{
  "n_layer": 16,
  "norm": "rmsnorm",
  "attn_scale": 0.177,
  "init_std_o": 0.0539,
  "init_std_down": 0.0,
  "lr_head": 0.0107,
  "decay_fraction": 0.561,
  "decay_shape": "linear",
  "steps": 5809
}
Each number is 50 + 12 x the weight over the matrix's rms, rounded and kept within 0 to 99. Layers, rows and columns count from 0.

# down: layer 9 MLP down (transposed), 256x96, rms 0.105, rows 108-118, columns 0-95
# gate: layer 9 MLP gate, 256x96, rms 0.117, rows 109-119, columns 0-95
# up: layer 9 MLP up, 256x96, rms 0.108, rows 109-119, columns 0-95
down108:23 56 49 29 70 55 36 56 53 64 43 34 51 51 52 63 54 34 43 49 63 41 36 57 48 53 53 75 63 66 69 67 37 51 59 45 76 57 53 44 51 74 45 49 53 60 44 35 43 56 47 42 49 47 42 46 58 36 43 37 52 39 59 53 60 61 50 30 40 52 34 57 45 49 27 42 48 56 51 46 55 53 59 59 26 48 42 41 53 48 44 43 30 50 56 37
gate109:45 42 51 60 69 48 51 37 39 48 42 36 52 63 56 47 59 53 38 44 60 42 66 48 58 46 39 53 46 37 45 26 56 36 44 38 40 31 61 60 52 59 21 52 70 53 49 42 48 40 39 47 73 52 39 57 53 51 37 55 40 39 75 41 57 49 58 50 51 70 65 60 50 40 43 47 33 64 29 62 37 44 59 42 48 33 64 73 70 54 38 51 48 43 48 37
up109:42 59 59 52 48 65 53 53 45 51 44 58 69 44 47 38 50 71 49 43 46 61 59 54 62 50 56 50 41 42 55 54 41 72 39 59 32 62 43 65 66 45 62 58 75 57 69 51 62 47 39 45 74 37 39 54 40 26 58 51 39 53 48 59 48 42 37 45 61 56 51 48 32 48 51 34 44 30 72 49 47 29 70 45 54 37 50 58 49 60 42 45 42 81 62 62
down109:33 57 43 44 46 39 64 45 51 62 63 39 53 42 69 32 44 56 53 62 30 47 65 53 68 62 64 50 57 31 21 56 58 78 39 49 47 48 53 46 56 59 54 46 37 54 41 54 57 37 45 25 58 64 51 59 62 42 33 53 28 72 46 58 43 49 53 48 47 48 45 46 54 41 50 60 75 49 41 67 51 46 69 49 51 73 54 40 49 47 37 40 39 36 62 50
gate110:32 59 54 56 63 40 19 61 55 62 63 44 54 16 66 45 61 66 34 37 42 65 38 64 66 51 48 55 52 26 66 42 50 57 65 70 61 35 40 45 43 62 34 55 80 47 45 52 38 29 52 42 69 60 60 57 61 50 36 18 54 51 50 39 78 44 32 47 27 67 48 56 59 55 42 49 50 31 43 38 31 32 63 75 28 53 29 35 48 23 50 41 30 59 39 51
up110:63 69 68 37 21 59 44 55 47 49 69 43 36 58 57 57 42 65 37 52 30 65 38 37 68 60 30 44 47 43 58 53 41 54 61 38 57 73 60 89 54 36 66 43 59 49 49 31 57 50 64 58 52 60 53 46 44 45 49 24 43 50 41 36 63 43 41 16 55 57 57 38 61 28 47 62 74 68 50 54 58 46 40 42 20 50 51 61 62 36 31 58 45 46 64 39
down110:60 26 36 47 32 56 69 48 63 38 54 53 53 40 24 52 43 49 68 38 53 72 53 30 53 38 66 70 42 79 40 31 44 41 47 42 36 59 50 48 36 46 60 41 43 44 52 56 40 58 32 49 39 25 52 58 53 55 63 59 63 41 64 45 21 34 70 48 61 08 48 38 41 35 45 59 65 53 58 66 43 51 43 50 82 49 38 46 55 37 44 56 52 43 51 51
gate111:54 41 78 20 27 45 33 63 45 52 56 62 56 46 58 69 53 44 57 30 40 47 54 35 60 44 49 59 64 57 52 52 30 65 49 54 64 44 44 60 68 69 51 28 75 41 42 35 60 33 51 33 65 56 50 60 41 66 62 41 46 79 48 28 52 57 67 53 50 43 47 59 61 52 51 75 51 48 36 58 37 41 37 51 47 48 32 60 35 55 70 63 48 41 38 48
up111:51 35 49 90 50 66 42 44 56 29 50 46 28 60 61 64 35 56 53 48 57 55 65 39 57 45 37 21 61 37 53 58 56 61 50 40 62 47 51 65 48 43 53 57 67 35 60 27 46 19 56 33 48 45 39 47 47 80 55 55 57 41 44 63 49 59 38 49 50 42 33 40 50 59 69 41 38 59 44 63 59 51 39 31 56 51 44 35 45 31 48 55 42 43 49 57
down111:52 49 62 49 47 45 40 45 80 47 36 35 68 35 65 34 61 30 55 38 57 56 41 55 50 60 68 53 42 63 47 36 56 42 40 54 60 54 46 40 40 51 58 51 19 64 43 48 39 26 43 43 45 83 65 57 56 26 67 58 51 57 74 52 47 53 48 55 67 46 30 73 42 52 57 58 61 57 63 46 56 71 86 43 63 56 49 67 51 70 39 31 50 69 43 47
gate112:46 63 53 48 70 46 39 57 33 65 58 53 60 40 46 67 52 50 28 51 61 60 46 17 51 60 49 46 38 48 45 57 53 66 32 52 61 58 56 50 58 37 44 49 59 42 59 53 47 37 43 80 42 50 28 38 54 58 62 26 45 71 45 48 67 54 52 63 22 61 48 63 31 62 61 39 30 47 49 46 35 44 51 69 63 33 39 53 54 62 53 55 45 53 56 61
up112:49 63 55 54 56 56 47 46 27 33 25 46 70 62 44 65 74 50 47 42 57 38 34 52 29 72 24 64 32 23 67 62 46 25 64 56 35 56 56 49 34 34 38 40 46 48 73 66 52 39 60 71 58 47 45 43 42 45 31 61 39 35 27 56 46 56 49 40 54 39 69 43 48 47 27 41 54 46 42 44 58 45 50 57 38 42 58 33 42 61 53 63 38 44 46 47
down112:42 67 59 53 46 30 52 66 61 63 60 49 77 59 42 82 74 39 59 62 42 54 48 57 42 60 47 71 75 71 54 36 54 62 48 57 61 48 58 48 46 56 60 54 48 55 56 63 48 56 34 52 42 22 58 45 46 39 56 53 52 36 36 44 66 51 41 48 48 46 52 37 55 56 60 37 61 36 55 34 55 51 48 69 51 18 59 34 55 71 27 75 72 51 71 59
gate113:41 63 65 62 61 64 50 60 59 39 44 47 32 48 66 21 47 43 47 25 65 45 42 62 38 51 49 42 47 45 44 48 37 58 45 52 58 70 44 46 49 50 41 60 38 44 40 70 27 56 48 26 45 56 50 53 73 49 69 49 30 36 76 49 64 52 31 69 48 71 34 51 25 60 59 46 56 52 51 45 37 63 58 71 36 41 49 41 58 47 59 75 44 46 32 75
up113:54 64 56 39 26 58 51 54 36 41 39 56 57 68 74 42 56 48 41 52 30 43 43 40 32 56 50 63 32 46 20 55 48 34 48 57 41 54 49 79 59 65 29 56 30 23 43 37 62 51 60 46 60 50 51 37 62 33 60 47 59 34 55 36 50 52 45 71 56 50 48 51 42 42 57 33 62 69 63 53 65 35 27 37 57 51 66 68 60 48 42 76 50 50 52 63
down113:43 13 50 47 41 65 34 58 67 48 59 50 48 48 46 58 37 49 69 47 46 70 57 70 54 41 54 50 46 57 57 42 62 69 62 66 44 52 35 62 49 46 32 45 65 71 49 44 64 53 66 70 41 32 53 72 65 62 49 70 51 60 44 59 63 51 55 63 50 41 49 44 34 66 42 46 26 57 67 59 53 58 54 63 50 52 38 69 53 77 46 18 66 45 59 59
gate114:32 47 51 57 48 36 50 55 35 55 38 52 50 22 44 40 57 57 52 29 44 60 44 28 33 56 62 53 33 45 53 61 57 59 42 50 51 59 54 39 42 60 32 65 57 18 41 81 42 56 45 41 38 49 59 57 50 75 62 63 46 39 28 52 39 38 60 38 56 45 44 57 58 63 55 42 47 41 57 51 42 53 38 72 45 52 58 62 66 44 58 62 55 56 49 53
up114:40 51 45 46 39 41 37 61 50 60 61 66 23 44 58 59 66 41 55 54 69 69 49 35 50 60 71 53 49 59 61 60 34 44 63 46 55 61 65 59 44 54 40 54 65 57 52 69 63 53 71 71 51 69 49 70 54 43 35 51 54 71 35 57 42 50 55 44 58 47 55 59 55 57 76 53 61 43 50 58 23 40 57 63 54 65 44 27 52 27 51 82 44 32 46 68
down114:37 44 59 64 55 30 42 54 46 36 52 64 52 46 59 34 44 60 64 59 43 40 35 42 48 38 53 47 50 42 59 61 56 50 42 64 45 52 51 43 39 58 46 36 69 26 31 60 61 65 35 44 29 48 49 58 44 65 47 42 65 71 44 77 63 55 51 61 51 45 26 78 56 46 36 45 65 39 72 60 47 54 33 38 46 64 38 38 37 36 70 51 78 78 61 74
gate115:42 37 35 70 76 23 48 54 65 56 58 55 28 46 35 39 32 51 44 38 53 49 57 54 41 49 59 42 61 59 80 37 43 54 34 41 52 52 72 66 56 46 25 60 56 62 60 52 58 73 44 50 37 62 71 62 44 39 58 62 66 44 59 72 63 30 68 68 46 57 52 51 46 43 58 71 64 47 62 51 44 44 38 62 43 42 34 57 60 48 54 58 47 35 68 38
up115:53 21 41 49 60 52 45 39 54 47 41 65 61 53 50 26 48 68 49 48 34 38 30 62 37 33 55 46 36 37 69 58 58 63 74 36 57 50 60 56 68 59 33 57 67 45 59 30 46 36 65 55 30 52 61 59 55 58 52 48 60 46 42 55 36 69 44 57 56 60 46 50 51 45 53 59 49 35 48 52 43 61 66 34 50 31 35 65 57 37 34 41 59 61 64 42
down115:62 38 46 47 64 58 46 49 42 54 60 58 78 49 34 41 36 35 43 32 55 54 37 36 39 55 46 51 67 51 31 48 65 22 27 56 57 47 62 40 43 70 77 37 35 51 48 64 59 59 46 35 37 50 38 66 64 44 59 38 73 54 61 49 65 56 56 48 39 45 51 46 52 31 60 36 35 39 40 36 49 64 37 68 56 41 53 31 36 49 44 57 33 53 48 55
gate116:38 47 39 46 63 46 28 51 39 44 38 48 33 46 37 45 50 51 57 40 53 52 44 46 53 46 43 49 51 56 41 53 45 51 55 60 39 50 55 53 57 60 41 41 51 58 44 57 70 55 34 43 25 47 20 50 50 42 49 64 46 56 49 81 23 54 51 32 31 62 47 63 36 52 45 46 45 42 44 60 33 38 69 56 46 39 50 50 53 57 49 41 35 61 51 41
up116:69 50 40 52 31 50 38 59 51 34 43 61 29 41 67 46 49 50 52 60 51 55 45 71 74 44 82 15 34 41 42 51 41 40 44 39 60 59 36 40 58 53 55 58 43 54 47 26 52 40 55 70 52 52 43 46 41 52 57 59 55 53 47 35 34 45 62 42 55 44 50 49 67 58 60 41 73 62 44 47 54 57 38 44 42 48 44 52 47 59 59 61 44 39 50 54
down116:47 52 61 52 52 58 48 49 62 49 61 66 29 43 55 64 61 50 48 64 44 55 37 70 44 60 61 38 30 55 49 55 46 48 61 62 54 40 56 52 54 57 51 52 34 62 51 44 46 47 67 68 61 29 47 53 45 61 57 63 54 62 48 75 39 63 55 16 50 35 49 40 54 59 57 59 52 51 45 39 39 63 44 52 47 41 25 36 55 47 47 51 60 73 35 62
gate117:49 49 54 62 34 24 59 40 37 39 50 52 61 31 55 26 61 79 44 42 46 34 37 32 63 34 59 58 32 48 53 62 50 51 60 54 60 40 43 44 59 61 45 34 49 33 26 48 67 52 50 39 35 47 51 40 44 36 58 55 48 46 52 51 72 39 62 61 34 49 43 60 53 35 52 50 54 42 50 28 57 53 48 72 32 36 53 56 57 50 33 75 42 46 32 62
up117:62 48 38 68 56 50 49 45 44 66 34 47 27 50 48 58 65 60 58 50 60 48 37 37 59 29 49 49 53 69 48 71 52 53 64 39 60 45 66 52 46 35 73 54 35 57 61 59 37 56 46 60 36 75 47 50 71 43 48 49 23 41 51 69 57 13 48 41 51 49 63 51 57 53 43 33 44 48 29 37 57 29 50 63 45 35 33 35 65 55 46 47 80 48 51 62
down117:53 66 64 65 41 28 45 37 49 42 54 52 49 61 59 47 53 62 41 51 44 49 45 38 42 40 56 80 46 33 31 55 44 47 42 65 65 37 57 40 45 51 38 47 54 32 49 34 57 59 64 50 37 46 69 45 44 73 57 72 44 54 33 53 33 57 41 47 44 37 52 47 39 47 73 25 55 45 59 26 50 60 74 50 38 47 57 39 31 45 12 57 59 41 60 50
gate118:45 57 74 67 49 44 63 43 51 28 51 47 61 37 55 36 47 49 50 39 64 37 30 38 54 78 48 56 43 49 44 56 63 37 45 40 49 45 45 55 58 48 29 69 50 40 65 51 72 38 46 44 58 58 24 36 57 41 54 47 68 35 35 60 58 31 48 37 55 64 75 57 66 53 68 64 47 49 34 55 36 32 40 40 35 58 33 39 44 67 70 53 44 46 56 51
up118:52 38 50 30 65 59 33 58 47 54 55 48 31 46 58 48 35 42 58 55 36 59 58 43 52 46 57 44 40 39 37 63 68 32 47 40 57 65 48 41 54 55 55 52 21 50 61 43 32 67 73 70 41 60 68 24 46 65 80 55 53 50 47 34 41 55 55 72 59 52 47 66 71 43 61 59 41 67 47 42 43 53 53 46 47 44 70 56 54 55 39 58 52 52 68 45
down118:49 44 51 49 50 46 68 50 35 71 61 43 45 42 62 59 60 47 60 75 58 46 58 56 58 58 35 42 61 73 49 48 50 55 53 51 38 36 59 51 80 66 60 53 50 49 55 47 62 66 58 46 38 21 52 43 63 44 46 57 75 25 11 54 53 50 51 23 23 47 53 38 64 55 51 48 43 48 33 46 50 58 48 47 54 42 59 49 41 57 59 55 37 51 45 59
gate119:55 30 53 52 60 60 60 55 41 41 35 54 64 23 44 50 72 56 51 38 48 49 63 37 48 54 67 37 41 71 67 46 42 48 39 55 54 62 46 52 40 63 61 51 48 44 32 32 42 39 41 55 40 61 41 56 50 75 42 62 46 36 56 27 29 40 64 57 63 46 54 51 36 68 62 51 48 68 47 30 49 42 55 46 38 54 44 45 40 48 50 50 48 41 53 47
up119:57 42 40 56 48 58 40 44 56 51 54 45 47 44 58 47 45 39 26 51 45 63 55 53 60 34 41 52 64 38 35 37 45 71 83 46 37 48 57 74 52 39 61 31 55 46 62 41 42 72 39 38 66 51 56 49 58 52 35 67 65 70 39 42 65 46 47 40 64 56 36 45 48 70 46 45 61 49 47 41 40 58 44 53 57 51 60 46 44 42 51 50 48 43 56 50